{
  "num_hidden_layers": 19,
  "hidden_size": 64,
  "num_attention_heads": 2,
  "num_key_value_heads": 2,
  "head_dim": 32,
  "intermediate_size": 192,
  "vocab_size": 2048,
  "hidden_act": "swiglu",
  "norm": "layernorm",
  "norm_place": "pre",
  "norm_eps": 1e-05,
  "positions": "rope",
  "rope_theta": 1020.0,
  "rope_fraction": 0.5,
  "qk_norm": true,
  "attn_scale": 0.177,
  "bias": "none",
  "tie_word_embeddings": false,
  "parallel_block": false,
  "extras": ["local attention windows", "value embeddings", "learned residual scales", "skips across layers"],
  "init": "normal",
  "init_std_qkv": 0.0625,
  "init_std_o": 0.0,
  "init_std_up": 0.0625,
  "init_std_down": 0.0,
  "optimizer": "adamw",
  "learning_rate": 0.00563,
  "beta1": 0.9,
  "beta2": 0.95,
  "weight_decay": 0.037,
  "lr_head": 0.00791,
  "warmup_steps": 377,
  "schedule": "wsd",
  "decay_fraction": 0.386,
  "decay_shape": "cos",
  "final_lr_fraction": 0.0,
  "batch_tokens": 16384,
  "max_seq_len": 256,
  "doc_mask": true,
  "train_tokens": 83330000,
  "max_steps": 5087,
  "dataset": "wikipedia_en"
}
Each number is 128 + 32 x the weight over its row's rms, rounded and kept within 0 to 255. Layers, rows and columns count from 0. Numbers have three digits each. The size before them is the row's rms in percent of the matrix's.

# layer 3 MLP gate, 192x64, rms 0.286, rows 65-136, columns 0-63
101:136103114120183099100144199162073151161111158172117071117097086135154161138220121116040149126126121146118082126162171144072114134095151101127146125131111111148114146155080127113144171160093122
021:119092114153162078099101122110147154184082099142119116138088165137138145156170089133105141102202117149120128138122112136103197120109146078067070105165153097131083123099137160097071166156110059
113:165099110140135136150138148146142088088113093136162106136134092106120100197189122154146063197138139108179095141094172115157133104127110117094154141119138063108091168115114211093081122173095109
105:092107088113142060127129228201139086165109097143145154123138151133131127178135081134131145132149116083129108156121113115162144134098134071048152124147168126138090098163156131059117160139148151
094:153087106127185115161169156146092161135071147129131143082135098123144144204111093048111076156089171163128153159163140119135106115135158133152122097142114118104121120097105201048157106127143091
091:131104072112137085203158138110151108140130140131114170080126154182187105113198141101138132152124147105113059106142136164110090134116156133086111171080090189154094156140179096150107128164118084
108:080083118104163124138091127132109072164080115170189121137111129140193104187150099185100086132135100134147045130108145080126124141121099113089153160094144128123116175180159173117104124150176152
118:187091113122109146109102145162138070144120162125142195107156135121130106161151125119157091122144156106169095206094144102108123081093085068111141100068138132080117148155186157075141181151155118
094:166134114136150109147138165134090096154145131203246159121087135121107132155162098155129138155100128157128039111160116122118130166115099078109129137070155116149138105193131113123071153115116112
127:135091087125156143195116172155129124137098094150150116121155150141156126238143100087131090137152122106119058147101113050141121101154143124086150107094117173125129151141152138044095139150152149
103:140105111147179088160203149178123114085139155133197127135124118136121154131121165157092125190094131135104153162054175129136089094096141108097128094135112074155102183090160116091070126166120131
098:090097134125143168147155131156156095151119082120160086147183067156132187162161104136153120139146112094174090146100098098161135144132147064070138108100122134138091132180185195101105110115191124
112:124139122160144122153152175223153095156102153169167128066094105100169118166144078136083122109145107134124074132123086075156166164133080083084183101089121134095119142125121139115146116142157186
021:126119170136089132122148179154102054061159059148127101107136144151070198129119158096075129143185126109146131153125131163073080168135121106090153070111090094133159133107154120086152132119136120
105:142105133087132103132132166134102125139121102124105085118161100124154166174255138113066121131063116127125157109154143154094135098120181097123143128107081127094190146128131108062158161132124140
034:131127101096096103128194157178083112131110096169164172110128121120175085140201126163125110127134086113104115073164156137056148153064114142130151125133119102129140141121126097167130123172068051
100:199087104082145113181161123124138153117079092112186167102109107128149172150189074145150129160165117089133111153143135102114149077064140100101139192118135086093099150155160163090145117150164124
088:079135145128089148162114142137077141209091129188193090141124151157151161165143138131115141102177109114101074093159104095131123149118151082135146125083113097166131091178148183113101115071180110
130:162104099125141101159158160191103140132068145170149183119130156107147154184169074127094110160113162089106126166128118072070118085090101077098177128090114147097156163116132165083125151153114089
120:145126117097180082133107158160095106157093164200138175146111177130137114190189141145115089111168129097130104122163143131123090124093093067039170143098151136132139145140129152071120172102104131
118:159129108127183127152138155141085131169129122136186124128111091109120150173169111127062110121205118074119065147105068071179125141120088095111137177132114112126082169170135185085149118141130110
137:142111092123143116159160179207106134139069112140172185134102128113118142191179123138123117178149159074127078161147141100073138110097081069087154100102114164134163138109140153077146160106137107
113:109119107101181122163128146147145134147099113136166220155083154154098095129173138143141120106206106120091073143104070077181103107121095060107156134094120154127089143177158160119143138117148155
095:131081116146145100192232125122096141133147151115125117127118113119089140109178145083096118070089164155144118109124156137114111155148141061087107098102148120160203147134171122096119200128168118
101:178130118118147124153121146165163102144060137129141127134124118092116179161144162155049131161124165107104119132084131127133086059125150100071153117093160142132120108050160209107115177156091121
105:124121116116129158156162124148072108102119118189185121117120139111201127168178128091102067121174097155071063166102183142065107089111134114151152150108088129133145171161114160145104087100112132
096:113095104123186139242097145155115124108106159129129152143138110113169124147120171094082194176118125208140132108116096085124090154145119083098165145086163074098142124116118118093117118153160136
106:121142104098121174133137163149118075159042099140149112122161159161149069164159116144124121100186129087163092181132068079140131138123094050149160150152116148128125137161082188123106118087128129
108:165116139192202089103172119133106185130159118151149107111105126068132178201119151062044105127093137147094114161125166149123084103116141099112141187112143126122125176093124135108144103125135128
115:173100141145165117142088151153093137148146160152167176150108108125212140137155128092113077138139134107120090126103134103131080115110133094099182139105128127124127218088147149035071112163101144
015:129103103126165133111221103141146120086145171154145102113079137126140146103156148070115115122166167083043158159136072186139132134099117147092099148144064092150181124131123171149139119081139135
138:160102060135163089175134183206110123128093107144181200102109122110139147184150122112106115144098167101108120170123148076116113091110114085091147139104094146111172179116151163073108163130133115
107:159108102109125113143102179142140159131081158123180150114080119150155076149141120145054114113135089135129133159109097130190126148096117032066175176110118137151156124141104180101081169110154156
089:167118129177136069093170218130095140111138123089123098094109157102184163173146138111087141145131107115075164156191157130168122095124129125110119156137072132120153168087101127104142183147065146
088:159132064101106132066129110151105150144126110131131154121127117159123127186205110166083133109117124170067124139160162165083114110104103103149172150121210097136179093128136089063146155107164099
089:168136085107119075199108129104149154152087175162093166124107144065145152185153121086122122140051106122117136145159161152139136121138111092141140137081127155146179150148044121151149090139091082
093:143161144124150062124189151096181137147161175149128174128094142138130093157093134094102115106100158089196200165118143113132054118171149088090103120144096127131140113092127112051137106102106132
024:116104086085137065116137154167175141179122086130139132139124166065101085136100130181091097132120136097122172165145063162116153110149169126100125108103154191168138112153056116162190127144129153
109:140114105122112137182199158181157084118093061144185152133177129106121145159184065126156101162080158110089100146141117112129145077110131088079131123119069129123133178118165132111161103134108172
108:185096115108125134163152159195152152130137090176209146150084160130131135191136069131134092127139128098133096162132134081094167087099062100154103138099107107115072107160173133134160162146130106
117:138118111126143105230103107138102144127100208117164158142151122101169152158119118115119140213070154119083128118107176094119126117146101110104108164133069130083170164079149128122094114144077119
089:173100076149153129126120119125093136121080159131188147124146104049140185143177110116100134166114180099144116173132139139120097066133144156140162116164056139079119186137105179083137122169146100
104:167085104091149154137066125159144143104065095134110150168151120131154109195128088104128058088170179111146076180134125095108104161131119124084113162107127167107132200148143165125070118153117122
155:152117086144131099157127171205098125138109143178177175125098133103149131166177121115096095143127145124112087147135118070085100120084117051096164151080124137112182185124139175073138154140118091
096:104146111080154113101108197167095127147156123111152093125090119133132154133167100127106159132131080127087143110197142141121120125050160077118147109091073122158182116154165142086079210158132155
021:139139105089101124217146168146128100091097113140138110055158138152105098129111125132115153138151068087117144110124117133184208098094094106121167119132118139111156117159078144092207138097147183
097:130119061109139128129211159202117094154100114128177104110155128102123126085137049147143124147161164073161135117151077113125140127114132092082144178134100072144117187092102153123167121147125167
091:151110086126154083194168145138149074171088174194123131158179100116153132149140158115110081142130092115179169182127079120097152113098115129107138107096083157131131175079100163121106090163089096
100:103123097106133165159090150211154130136060089150119204075150168152127079126174145179145104144153147065164133121140078087116120077138145094104156090113178152113099157149154122111137130143139123
124:145101110123128127168115134159168169154060127172153136126097123119126103233183086166087059116133153138134096097130126060142137105107119073110167175086115123130116129153147143148095184142153131
082:108147117130153158141121132151065134107111166075201163146155108110164160178116180146068143166077143101103116172094160126112084057160159144099157112129100094098141180086124146086117112163140110
101:113136122128133072128161117173142111133100194106184140112099146065124165151144105109174120155168179126115149143100126127116092095122117124076125142147103103075113232102140192096118183161138101
105:122104130175162086165158147157103135059165154100119164171115156057188148180207126113101136172102143155087145116145130125135095108159159081105147115077110084097142136085112110095109140155115092
093:128121119070060149134143184177094137108100108163131220125099118107123072140140110151135131156074177116131158150196107134102137158077119094114154133122133143113187094162124126170100168094153089
116:137091127159169103153143157146143126101098208105158118108077094065169136132144134102066116214119147139097127137135184077106086138112133127123143109127140128062149195095128126094095141164121169
082:108047110182195093078205179123096121126118113115109127146136099117180120142171124091128111125150208096127176129131169156137141147121159078088144130096148119099149149123107108114099151157070115
094:135103118116160139172122134161179111153075196127186103071157111121150133135171153130138125176159108114131146153107111083111092116100137052090156125102161112145065177093168126090125151145054107
086:136134144123105081085182110124104145065133129110111141128087160124208139168149135190071142138087104124081137149118136149078154070143115138174169096084121154167187112116144126157070173122119101
093:124111162186126172124125129122127171132076173085127146104131160068150181166139135058097053186094169127111183145077144104117136124129128122116137098125107093118173140067123120067117129173129126
097:125097116107107144150131183162161138165092098176156148095143113098100097144200075165153174098135150091145079156132095051151133100135099083088146108123159191108144092150121165073129163112152130
157:121114115125200124186119169143105174124124150171191135128114162101144100209156083121089096150172095111120109176118113079135127114130059101095176123123107171124123185136139165073133104117129099
086:157108105102120125135161158135116158086094073128145169097101136122176116205227094129127050104104106113157086121174137140085131121090159117146118180109134096147167125121151171113152115087153165
016:140093169083124157128088142137123112197128062128136165096127133188065083165138100147107172132107128088137091152125075121099059139146111126102158128170116099099132167138162143098133115036138138
095:153133126196205162170135148123107146090175159158153089169147158087142167139105113081111128145139101141113160117124167123144092108145152124100101107084121102104136177066089145024127163137113117
040:142099086124107147183094177117142127117143072146134208087133183086122143174135117044109082168139120070125065139150185099121151109099117129108129098118139079132098129151148113167145122154098162
100:115135078123203099122163115171142069158116135127201095120155124091193108142138095167135111190156166122105077116109116104157106119161114105108147108101116148087069170133185174107095171135125137
112:113111081115131153177136125150112125166066106122199159141174091153083124184129137146101088157162110047124114161182073086155064137105128084112121121134135147094144141158116116097125163161177145
114:137111083121157107189143204181102151123109104150184160128105131097157120175152112135108094153129136087104109154131114059108084107101099088106183137079110174121194165129154154071104146124132101
093:081112116125113122148208155218103119132050138103183112110113098085127172090130132136151166169147154150155170097073110121141080069141127120106173151110104119096125156089153168120122149156119119
136:128115110111180105149134142209091116163088151151186191125101142098161148152122073118135082137147139119148078139191095097138088131075076091115141136056138155114140172148154168096099126116103140
123:137131124085141101170118140182124117191075097193166155108156142149108114130202101113140109109155136117139092129170100128099109148078092015119167121139130126125140118157150169081166099154132147
081:125147127139117092165168124147102140098097166130161107047113165135140168153135113104156101178074134083112165166105127103135162112122093169088157083140081092084132177133088185161076106160120074
# layer 3 MLP up, 192x64, rms 0.231, rows 65-135, columns 0-63
128:161131165144147142078166155152098167123149090154109128071124103105136067081198144137129126110126083143122109151147107150101167146072118111174115045130079092106125188197113163121129126139113166
018:105089088114087097132130157118171124201103180155170080127157142093096127150143165200131116109119116122127139131076126128134148121113064104172079161143074189099138127130172135078112055124138127
125:118136111112131146170061140129160111139149103168137095124103134154118079132134112172098157085194121094168162134134123094095134151139154073191127069098110136072088127187169178162073102155162146
087:077133121107090087113147119156170092172117116112163174147138176130114096166083056143170170177135098124145090121123093146122129129081160100098151135190200166151083137124178116119070139107112148
116:127153160139126113114091127116138098108127121149186139161102201104106120115169153168137188086191145091164069168121129112109120104088074108070149157108157161115139142149113083198066142117096150
104:086123169110113101080095122134090155129141107168134140144157136161111103136156103115121138049096084159103118087129134134115134128108136165126164152042169088110201087152132123123183109140190201
105:069102120144112124115098148126124064149091095121127100080166123130127103129139138184161166135155124127106121128068125085106189155111097147135172140123152065089108129208221174163119141128117147
113:134140148113117156088097122132116093150126182104099114159148112152142171144118156109126139124100136187167102111104125147202154141118117088147071085125146085086079062100187162112051187159154135
138:152143143129070112131090126127053106111149105202110146111122121095080115126142161186141161093089112170099129118122165162138118147071117100161133143107193134149179068185159101143117141062155124
087:146160111098119145133128107151226148139166118178127086088113148107141100177109137198120150181119115111095133108152160115127133161152115094094063082112164103138088108212165103154155108142160111
113:185151153084115162064159101106187168151078140125127112082157185106133176134145068076112103134110156144140104070164086156062116130150145127108099154110146109087177148120098085132147127149126161
120:087167122133142108061129155138113062138156135115176150245110132139125110146119137126118135122147122119064079068072150084166142132116160117116148148096136193110116119201153135108121120112134119
104:136108059187158185168183108122157155078093129163105084106131101099106132132115118136153108131095120157126168164094120117156113102125133156146126149139071091133041210101127165175111103122094128
018:105109121082134152142112129153168123151081078065131094162153125178105075108092127108097083177159101101125200108177128105075152095112133122161121161159138192122090163107161124112184175120143143
099:081143148124122083169080129144171207113147136103101082115082166131107128158146146119107019128162145123148119094122162117116097076178187171175135165143136116142111154077139134085122129124130113
018:157144118069111107172159078146117099106119190138081176134128079116158116120118099116130182102151136175120126161091105114091056107145133190142175117112177139045128151085150120162137134158156150
109:181105130080118171186131108089158150127137063090160121100130099142123155144159125186191140120174094100176103146118118117155142122072157127118122146116138063128065068179150114107143106098154174
109:143184133119082099137186166095100103138124065166127156094101117168135126132116129128115176126033138165081167133146143132098146111105103165191080119149154142139178081157129097154139140130147058
120:105170169159137107103157088094156153111131101134044097102156151184133111145077079141141120139118137091128143109140061112097187117172172188158125115156099094099088140175089141147151108160125080
064:106146170169155128161092131157089150113077059133123157146145220108112094115094168098121055083141158096172140123169161169118128145069091114127157155117122106134132099148089159079155153118104112
149:138122158173111116103155137145215129100121140143124123106145151069096140087137093116156077188097170120146178145124164121045115043116105127137147141104129139092154177120128138109091140193118092
098:126106108123155129125065093146151123101186127145099110098154176135163125122127115077087147115080165150179167118159053104169089077125159142154153162105107100117186173181141068136109106167139152
112:159080149111183125154135112123120118133092128150099173184161128137148109133110191152143168155165109122096125153110011142158103088095119106112130119140099119162080091123119127184085108087103189
063:123143103098140131174175067097134149139090169113201103187172121143126155084130082163144127142163091126155111124064116148160076152098091090078160130097143143171106193159102122109108140168110108
117:160156162152131124156128138168161136134154115138089125153157090111084124144058190125099130099055077135110204082143138176156139162158125154163152090072126120141149096078067148099132142160111109
123:137128148145124079155100144135184171138112149096095190133121152138105113125104078143155195132093145090116178165159050106198207149120088110100095119141143150091125131108119133083113162165144101
120:157130124128076090130125109102099149079121166115112148114084110103160158085139138085162119165123202153054182171103127128106110107128124166146133129089102116099205133098140127196131164173139066
122:111104085122087162140158131141093116173111106137131118134173232135149044097115141152111135098174118133124121125152102146109143163108089088145106178178117204108147141172105096126172120087092149
110:181122146168177128054124084137148128117135112180143087063133139116119168217102180127076114056154088146151155143108146113154103122118082109149142170123095106122108154126188128107114135129103155
084:065159076089130093165153146127099137110150095117110117068123161140096145145122083116108190117153169101115140127160209143136163116155067098139127086097117133139162051171094161164169145125160123
015:126103124177119189163119138127156080149064125099120152161140115138111096165095100115108165194070122064113138164093077155170052159150117137128091109149130156134078130077141130090166106127128162
073:140074186147091126109180096085133087137105107134176105115136151130071130063109105163083183146134126156152115079143162167100076102163135130106161108121210145141158100120139091196128115110122130
102:135183169149110103117143165136149120094101070176079161147109132093119150081123095099201100126106147099124162124178137094068173132111178192177095152130110085101106161102118121137150112179126091
074:172136112065204139153074141133154129135143154121159120158141127114122129146127153185095144072120089107057125132135141094123071139135063183151076127116117137116113080128141092175167157128195094
109:128156100107163139109102102129070123169082220168187177145134119135105063073146057134141120124150175091167138116139100123116134136110111128133166148139148156077150123179160128174090136118110085
083:112106178153142114123153096156145181120087191095075129145169106117104136097118105110131096125118177154129189152164140134125113057063108169081206162141109106085156122138097128086122157162096122
106:154147145100140101122119121081154119225145077146140206135117147122082058155093143164131144059147122116187102113127111094161109151164106133106142130105183132134125117143154136071184122097101150
019:088160166109084204167100129152128070135188068105138156150139103135129119121100136075141157110094149095143137130133079102049090117129128115097099116141139137058139123110153113078175107131098188
111:167105133125168141145082066078126160146077076114126187140091135154116108118095122155098057097112149151162114171193163089147156149112117136142121123108109136163174129112182106173166133073175102
102:114132108094172139108086142196126112197170104155150129180152118133140182102105137129143182152104172110085106133167135128055169138123042126161111087125129195093117094127119132147163147097116112
157:169139112170139144103168134093128097119114071156133089102116136117092178146188151057080095104139140132135157169205105111101070112091133169141190095108181137152088133130121163122179131151149111
123:149102081098162170083084117116091156149093149131175165140119111097162139114130143152129161094186077140177107122136147176108104132131123125175135030141108119126113097166104154114162109128182047
113:090147117149135087084159150127133070149180182152119161153142109142083114123140131147127233151101104135106162100077152156150137095082117101154181135140128107109164097070107106102193163103108150
055:163143171116155076092165149178106138127100115073120162084152130136142130148174044159148175068142161119147127091174124129178156145060168118163075094132109129091165136103153117155099143123166132
107:083139130133128133132146156172186109128125113121117133183089077104130136101122118146112180161094142174134128065085127102172092103157092103143135195073196172113131127077136087094195122131106163
019:111145115119147146163172086113198135134110127156077192191154109116160129188132138135108158139110153084173098161153148093143147176217123123139055142145192130130106098157117115149114156149133115
101:079108145174170126106102083115165166149107126126084148102157138156117150139195106135114066149110086124113141123071186132146059104114162125132151121157132162158145147145115178131023113141169134
113:084153159165164141116085114158100201118147078115171133089089155093118089151091130181081165127168178095103095117112081095143088113133169105099074105173171149136154164158128149120129108091138164
137:120129142175101093113166168086128156058182136093144113141091089111125142176142116107138143098100060185145137131123161176126161159079119131124109146123030119112200094134107107141110135132106173
114:087126133180127122131117133123130068102161107127138197105098120149082118115152142082164106134139139085151083156123174144117097115147068152111086151182116111075171143097164159118214056119123153
087:147119104133075151082123161143107100113150147101164148114152140131096102133163149155076201122108066124097156157089115139179149103134120157140132136125073132072190108171063132142084156083158190
111:085122149142140088120154078117141122113143159115169163096126180077065168113094118132201164139135149159116123142115120155129114101154097163145082117147151115063100194087134098097097211142131082
096:176098100107158152130104144108127079109138097174138114103194129141147170121107175116086094129147128097114160139101165114231142108136102166132190146108103097110058141133095192090137151160104106
100:135153098150154114133074141093109104125133141085138076112096110134199137120168210136141104112166096114203105127128178112158133133115081089167159125109060140087140121162090182106146106170125170
126:097149148105095137111130137141141144137114172046159103096070091097134091120080116084081122181138112140128181100189148117126118168172140123177149170111151134092139138109155079131149222129103150
067:081086144084154161076115126125084170172090120106102160156124118166127097161134181164131159118162127114137149092195133116161113179129109099080142072152139190103109096185160154157116080103106094
113:142147137147091175119170108137081155106154115140175133098090097093176157147141137120135080129110109179053141082101165193135092063112147148120088172136115138110149131038115137130134113180107153
107:136114143149121187141060090132082131206125143164138125085169187150103133136110081068158110101181127108166194111144134179090095194122122113124108150159107108110128109130089104085139102150155117
105:067094151131122194113156117106119115137185101124110115097169199105171137110163161132129129123178192074088180156110130107122132120092153083082168122177098124137103142159139067097103142124097086
106:144099138084114196127218115119132076141153066179143132138219105119160119116174095119118144112179186100155096119094131118173107090146145127134120079106123099123123132135121113081151150141179112
145:125139164154144151150128133072146190110186132160134068121106195119152136182123080121121064170187071110175129112133112084129143125165100137130106115146132096136064165163130161129147091154108078
124:157122151103095145134156125078126131125078055107146129144143115133139112158180129101173061077113086138162097099168124192121155144165145154153097144143173079145126065119130120157185099068160165
016:167160187132149163163130149081108106124131101076178154148184112175171133100088116115141150074115126168152102160117157145185127154135142101157187155076100125171213141126113086119099098116147125
111:158099097076134097181127137110110144149075117123107117116130124173150113096116135084104107117105241142110189106119111135070147112159178123161111105150149078088171112097114119169205121116118110
012:147180151142139094090116152146134098126103098122193135145121072167158116138166163143093128179150131140203117132145109118163148125156079171169192086120152109196045113114127081115143128136117093
108:180115149087107140183100126113200137160063143115082157123191126171105093167122124101106107159106103102095084145153118088106127184144188093120135111136152093181104124143127072185123112125110093
124:114106117128131157171132087110114108141089125078125114156166101177097117162117104167129085109173094087186107130192114132136089135127190115144127120174078132128104103170086075154137178143206177
021:117144159116076184144155105111144127109114184136112114156091131143095149106084108112104234115065122170146163087064160151086066136161128143145158100135138065092145136106104136122158128150095133
118:190152140143156116113120149077123166095170102141118159181164123138130142165196085060050073134124135106056110158112167114109105137132133088121108162116166110148125126145056111109129109112110166
131:157135152151188107146091116187126124150082132117150177164097176090115173133115094104133091161109133134147168131176158182180088158062075088130142094132157095150115115105104169114098115064099103
094:147142160111136143161098110110154165108103115166177113134192155155048057131136119148153099163148111141182099119127123114088121149075180066158095129174133079119111094139142172121183128075154129
# layer 3 MLP down (transposed), 192x64, rms 0.225, rows 65-135, columns 0-63
130:158140126151127137112156114144158180124149097113095113069122107150111148079102104133119097154188108197175151133111108132114087129091168108208120141120123101133147115208071130082139173155102195
018:134105110120084101209141132140125154138149121101151085136141079120155216066127168114071092133188148157141134114174141148130095164142148172157140151121121070109138116055131152127091120111075145
124:093081122070166140121123141166115085166127139120144097100136181131101119086115179170073129143163128117095145136095128050118167208146081100147082158115142125148128135186133161159087107146176100
094:194158117167099158140089071095143094146088172095135121140173110135113144148115161096107120174134165185172118099098122164090122125045121159160039153150110141128115134145123146170093127143096093
116:153100127142133123125109102149135124125200090137133108100103166078119147117187140166113130116135177109147105173126134116151111109049071069057146097115103137127185207127144112143062148162134151
109:118144201121159112107147158134147118148183178150130096143090093074142139173097140108120111141187118110101138099053102107137190132172099147135111114162140114065150096119115153038123146128088157
106:131117139116100113122188134126099104122122136104120110078158111107042138075138200102101115147143182161103162195129112160148108164118159167199135168115151092114111092121079103171104166143102092
108:100086174137144115153138063120150131156115164155119099185135117095108193108163125104106126145138157111179129158171133174159082161139116053114141088090167181111072125123131148108101053105159125
132:060159145115128152077073125170133121109175166101084104103101143129110134100132147168107071141135115092098218123108171132123211131136164186144141114144107141088163111141081142173116097103138113
084:129113163112101107130141098166180158138101075104081129113130146092141120155052114139111130175184118098128130098145143146111049071155170145165120139193111145090179133178097094140110157085164099
120:154167115078174117151148113090083120138106147056179150194082118073101137122098112147151111166155156117091112187149129157153109124061129185148089132148145110136102177113168105089146109126083157
119:164111134096117161179109095133086105135095143124135078133124133104115196118081157172105143111133182086105091191167129152121138159077123116189122137146175102135169081138117120211115087153119079
107:150119121140126124113129097101122125096119137156097141099055116158149133177139120136130096197141091126167161152101111154117095097107131139169206163138068020150147118081126157179175116135103150
017:075080156106122148140133131106102104096107152088142104104136108093176176095098135108104163134155195118142092027117121132109073148155115145089095082169090130109125124157131159094141136054173130
106:148189128195117162139132099088113063149126140115169134191091146189195172099139120121137139158096112127068144109120080085108160148155107130065152098109127171114104102144122148118110088116161078
015:136152124151129068111151175152161158104067109136140118103120134151154082186120128102109124130102115027122142102123111144061128137081126073151110144078178170111143074100143134166099133191125152
115:104093198110079112098127115125178158085129152145149092155139104173098117088071131114059161078110075176144148089114086143169160168149131187137164134132106141126177139136121117169129110128120191
110:147117091099136162064141148113145099072131174117076185147157169090194163149118094163091118132124126120110193138109148104101164137133116159077152111143072178137165114127162099132131074172080146
111:105135151101123088141135131182133128164121114148146173114055125075176114144133104166133153129156117118144103126116139121118046166090035045108131142090108134151161180168137157127140166085149133
068:060122118198138175157163151091108133180148122118086160111086109123147142104106137084099162064089106113206175128147134089106112156134154152192089077106133135133161129119124079145124165113116091
142:147167115089170148078128123100157128090126117159163163116109192152129158080119136151166156198043143151083162128073114131075142114152090080174138121138099159112120085144149139082121162125098093
084:102164161107128147145083142123143103154125177185135162155087039135140133116158121162114131205137082154149179144193090123109117158105092093105120142120145120136127086168078124103052131134087122
110:130137132113082117148129130119088134192120223113141060160113085126114116150154139135083165173078150186164117151123129136107063120138079162163142084141186097100158123099085107139094138117146160
063:125128142146181118175177118138156133135108092136158114099125042074104176122119118130083157127150195176123163180093138126119052127103151091135098078136127127172067124105126136108190152110110124
122:123194117163143110121096149107089127155180116148106150166080151125150073115107118107142148083160116095134113050121102191155159153139123130151133136130090100139143052160138094149170109065201144
118:154129077154154070143070151170116138122144101136119195140109153088154140157133134154103139097069129066126158086134124105136197085095083148154144131102085179087141145137152097076132176148178108
120:119109116165133145155137124167165146156113132146170159192103123156119123142149113091069081130108130103106132158151100112097062129123179096148153118167138175147208031105094164105111127149071130
122:201138144131079141119168122115143134160129108129099093125170158130128127088069136159181106135092176148152160125104079120091121200156132169115110080141095145158100064107081140172150098169073098
106:172114148084102095067103147108134155189150103128106096163115126132117070105153129195147096102153120167119123156177098087123137124119095127152198198174128150094136086138154089168128098081106089
083:046142098188135129140138130094184203152192132102157143127130139077139097132035138171124128164097120154154134117122144113115073123130151135115107117096100130145123199142088084132119166159101117
014:074097102106112124145123100096121134075154130132158125126125149107124195145098093125159132151098121080157075104163138148109157112058088204159151123111169183132172144139150134116137102187215116
077:171110098113136182123115171168182138126072128090161154146164075100185159137131093086113085170087112144156143159145122151111106077120179063097135083130154152108143165112065183115122104112138133
111:110137130171116038145137126118125128123142146176121105111053145106149127093185132092082145155168108097112195176115118137098139133168173091120162117096080126080187108149158114091148096121186146
077:115119134121138157109143071110149110154125084155097153101165146157111157145126133099104109138188130109046107076124085104183143133118151092163121125133207094132119155108084141101220189105132156
108:112090055066162140108107126106128117145132145180109145132095136123116162135196096165110107184124137166092134128149090145043145111138092125156133184097180113099159103104111108171163153100189152
084:151164081135135134127105089114143113126092145122119202060084139074098109179120153126105071143075127139123119175113137168137168124124081138124190118160118180137173117186066144137183102119096124
106:123066089169100164103105120127117114109122112075138095099174150206112099156130139126113129126112133126092133156158147094007168175166133162145125149133084143172127109152120144134165090183123106
018:113102137098069085126133121076171124142101186126140143120119153091128120086110101175189104107098172093164130147159151148189142161083091107130155146102086150120119140106076050145154139071117075
108:093146134170121122137069145137101100130153077100153110147152130100164117114114079146120190143150142132167100120146093143102206109171080144041132083147176127138144081136088189143133105177114096
107:117139141121118127109130098112147133100096148086116101176128127095063073129216155196136115225103139086098119178134155101127077143167136099097121109109149170104156146150165169110111140130081117
147:146169149163147128157089118108111090115152145084181148095130100145087152160223186094089148148119141133114091143157119059098036146121106130093175133146156113106125116120112183097159119128109109
118:125103159133108114094060050101127124106153113133076157162141133118137095131103140138139134116104025137169172082136129144184154165140135218141126060133151115165162132126132119169125106142140155
116:124125083115163059105075095168121075155046181186094145126111139070146101117153109080114118106139196096144108178128169129148131117174119119120151159154114178135121188121132141161118126109133110
054:110127142147178091181106091134157128135153112102121141113146129096098080123103127189146086161121181116105188072093059104136133173197072137138123086120131165158133140094099116101191091167122112
112:164129189158135121121080104098091091154140181115179122113148160150154116177099167090139069090140158107111130154104115135124113151164164121089138093161125169117122137076105174181113072091136045
017:059091149154101119133093069097064107138118088182139143113145197146150138110126082134114148160133141149144195067066150103131104166112124145158208167116116124141135170104139159117087138142131113
100:139109106103169171121141148179151088127130144089112128144126158117135060152150136147183097119155101102101117127122156094158140154169100172148092196134101160092105031133136142047177136150109095
116:140118140126141161071072125157110141105124099114185121089098140098150139151114145148128153085097242120128109116139131086125045088136178081064141167140149126167162124135142130087160152133130162
131:136083104093109129106103157163135157149144067156152166147097159104093107111165103171097123077124094102101118170180147134130147227102087123127123148095115105126139229128099089161148126149105122
113:133092216093114160102102112123119130134136092144096129181110096160137144097147142159164140144144164101128091086126185103124116120097099118083134116163080154057225135125114122084155113186161125
094:173063157151084127149168133099171122097185137158147078074152143143141139119125129124179156176166112106113182069111107136108157155105153177140121140086129155099139064152114132149096100049101142
106:066151145109162135138101131134121133076077051153149167160175117119140103144102117112128183155123167142142172144151086135122169142168100157135092085134143163096158101150065082154068143109153196
100:144108097162127118109180147126155099167071122188172084114105121144162092192152202105098098114129150167103086112199100101122066118168103109085156113074137166094141131129132128100143168121109131
100:125156143127037122132160184109133128124130090115132174103142134105115077094107120111156119112084095094169166181147089084108197142132096164157147134140095140219120174168142151157117121137084102
125:103155146110082172172057135110118110130155162124130158097124110046156148097106124143106108156154078100099211125154100143093082160128078137134147133163064144137101140130147132188165134181122161
075:107075121144150153070136133121109118170120099086065126166142104173143150118149176146139144160106185123133167056163154100148125133127114052095086122158149135133056129172133118196124138111090091
118:124143142162071095087150088074132158070208137124089159132104174155130153156177131077135117134101091089085158183114114112098118102123114140122113152120124126091180138163154105215099157127131156
098:155130066125125032085153140090136122114114132145125116128038092116173104104207119149108128138117152120124065162150141098113163062121099126125149134131162151162171172124157116175125153165117123
111:105184176133108175067133081050117148161176150112140103108184186134171125119153111105127097126151146121087181123101081091148169122103142135093125057148100165168155124127131078134132140139095110
104:116122159099171100089178130082117089145104095143132137148103108169108133074123139106195100126140118118159120150142155152159107089156104145100085157138243135116135101162119106053137111120094191
120:180112121154114114175160119155129126097185112127106140113097076112124146136157114107121165077048106120132152164153129181079083085123140108090119127095052102118156129130196169102145189173144124
123:109163160150112131109117065096147076125160132089094061136185107142074154079050172133129176131146136181144183094093118102181152148144129144146166109154143162131090143151084103117120138163102119
015:117147059127163134133138133113077094123182099176173147172152153105124156101133122190096097119106075125151124133159035130119121175154124132090110096158141145189114100108089162127150113197119092
108:101134130103144126158113139144145150129129186224104160164129138128083119109116135120090133176155112120051146110051086101119148116136184128133134141112138124085118078079172181103106123154153197
012:163120150078095167165122093132098173134107157096121149092181124076152110170126085142149201089150081131115122080165133112150118139172151124156179117181170168124131189196157124137175138128118122
107:172116199105104154108115106157136124161047116106090172112104144151112140198165126147162124157086151159154107151106110114125085123087132075068085107133163079198109142134155110163159119113167137
119:107148133132122146124104134106125201086211114141086130109082115161134091119183080101158100114131101173148129136109123130139173117182124123133102063143130183106104080138101111170170138182159058
022:129135114130109040140157181153120097115095116086147193186074171115115136116179144110107112181111079110092162113102123078078090073112169146143124172132136152145144107156167120136155162134168099
115:222111069138106174128188102132175107136112118129173146134095147081144133192124130125109105118106121167099143179129124095135104072064116057111105142080156189116136149128176127123137110135128113
122:101073129164142146123140127074151149130167090148077118098106117118088092127159160092069209152109105113125161114150161103188146083097182115155101143137110153125182116126163080111177103161160083
099:107148135168114175078134126137167169064163062094112117064129118111192181107132121178124148150135095186140069166124187133113090102125158153154118105153094122117097123117098133123089135083119176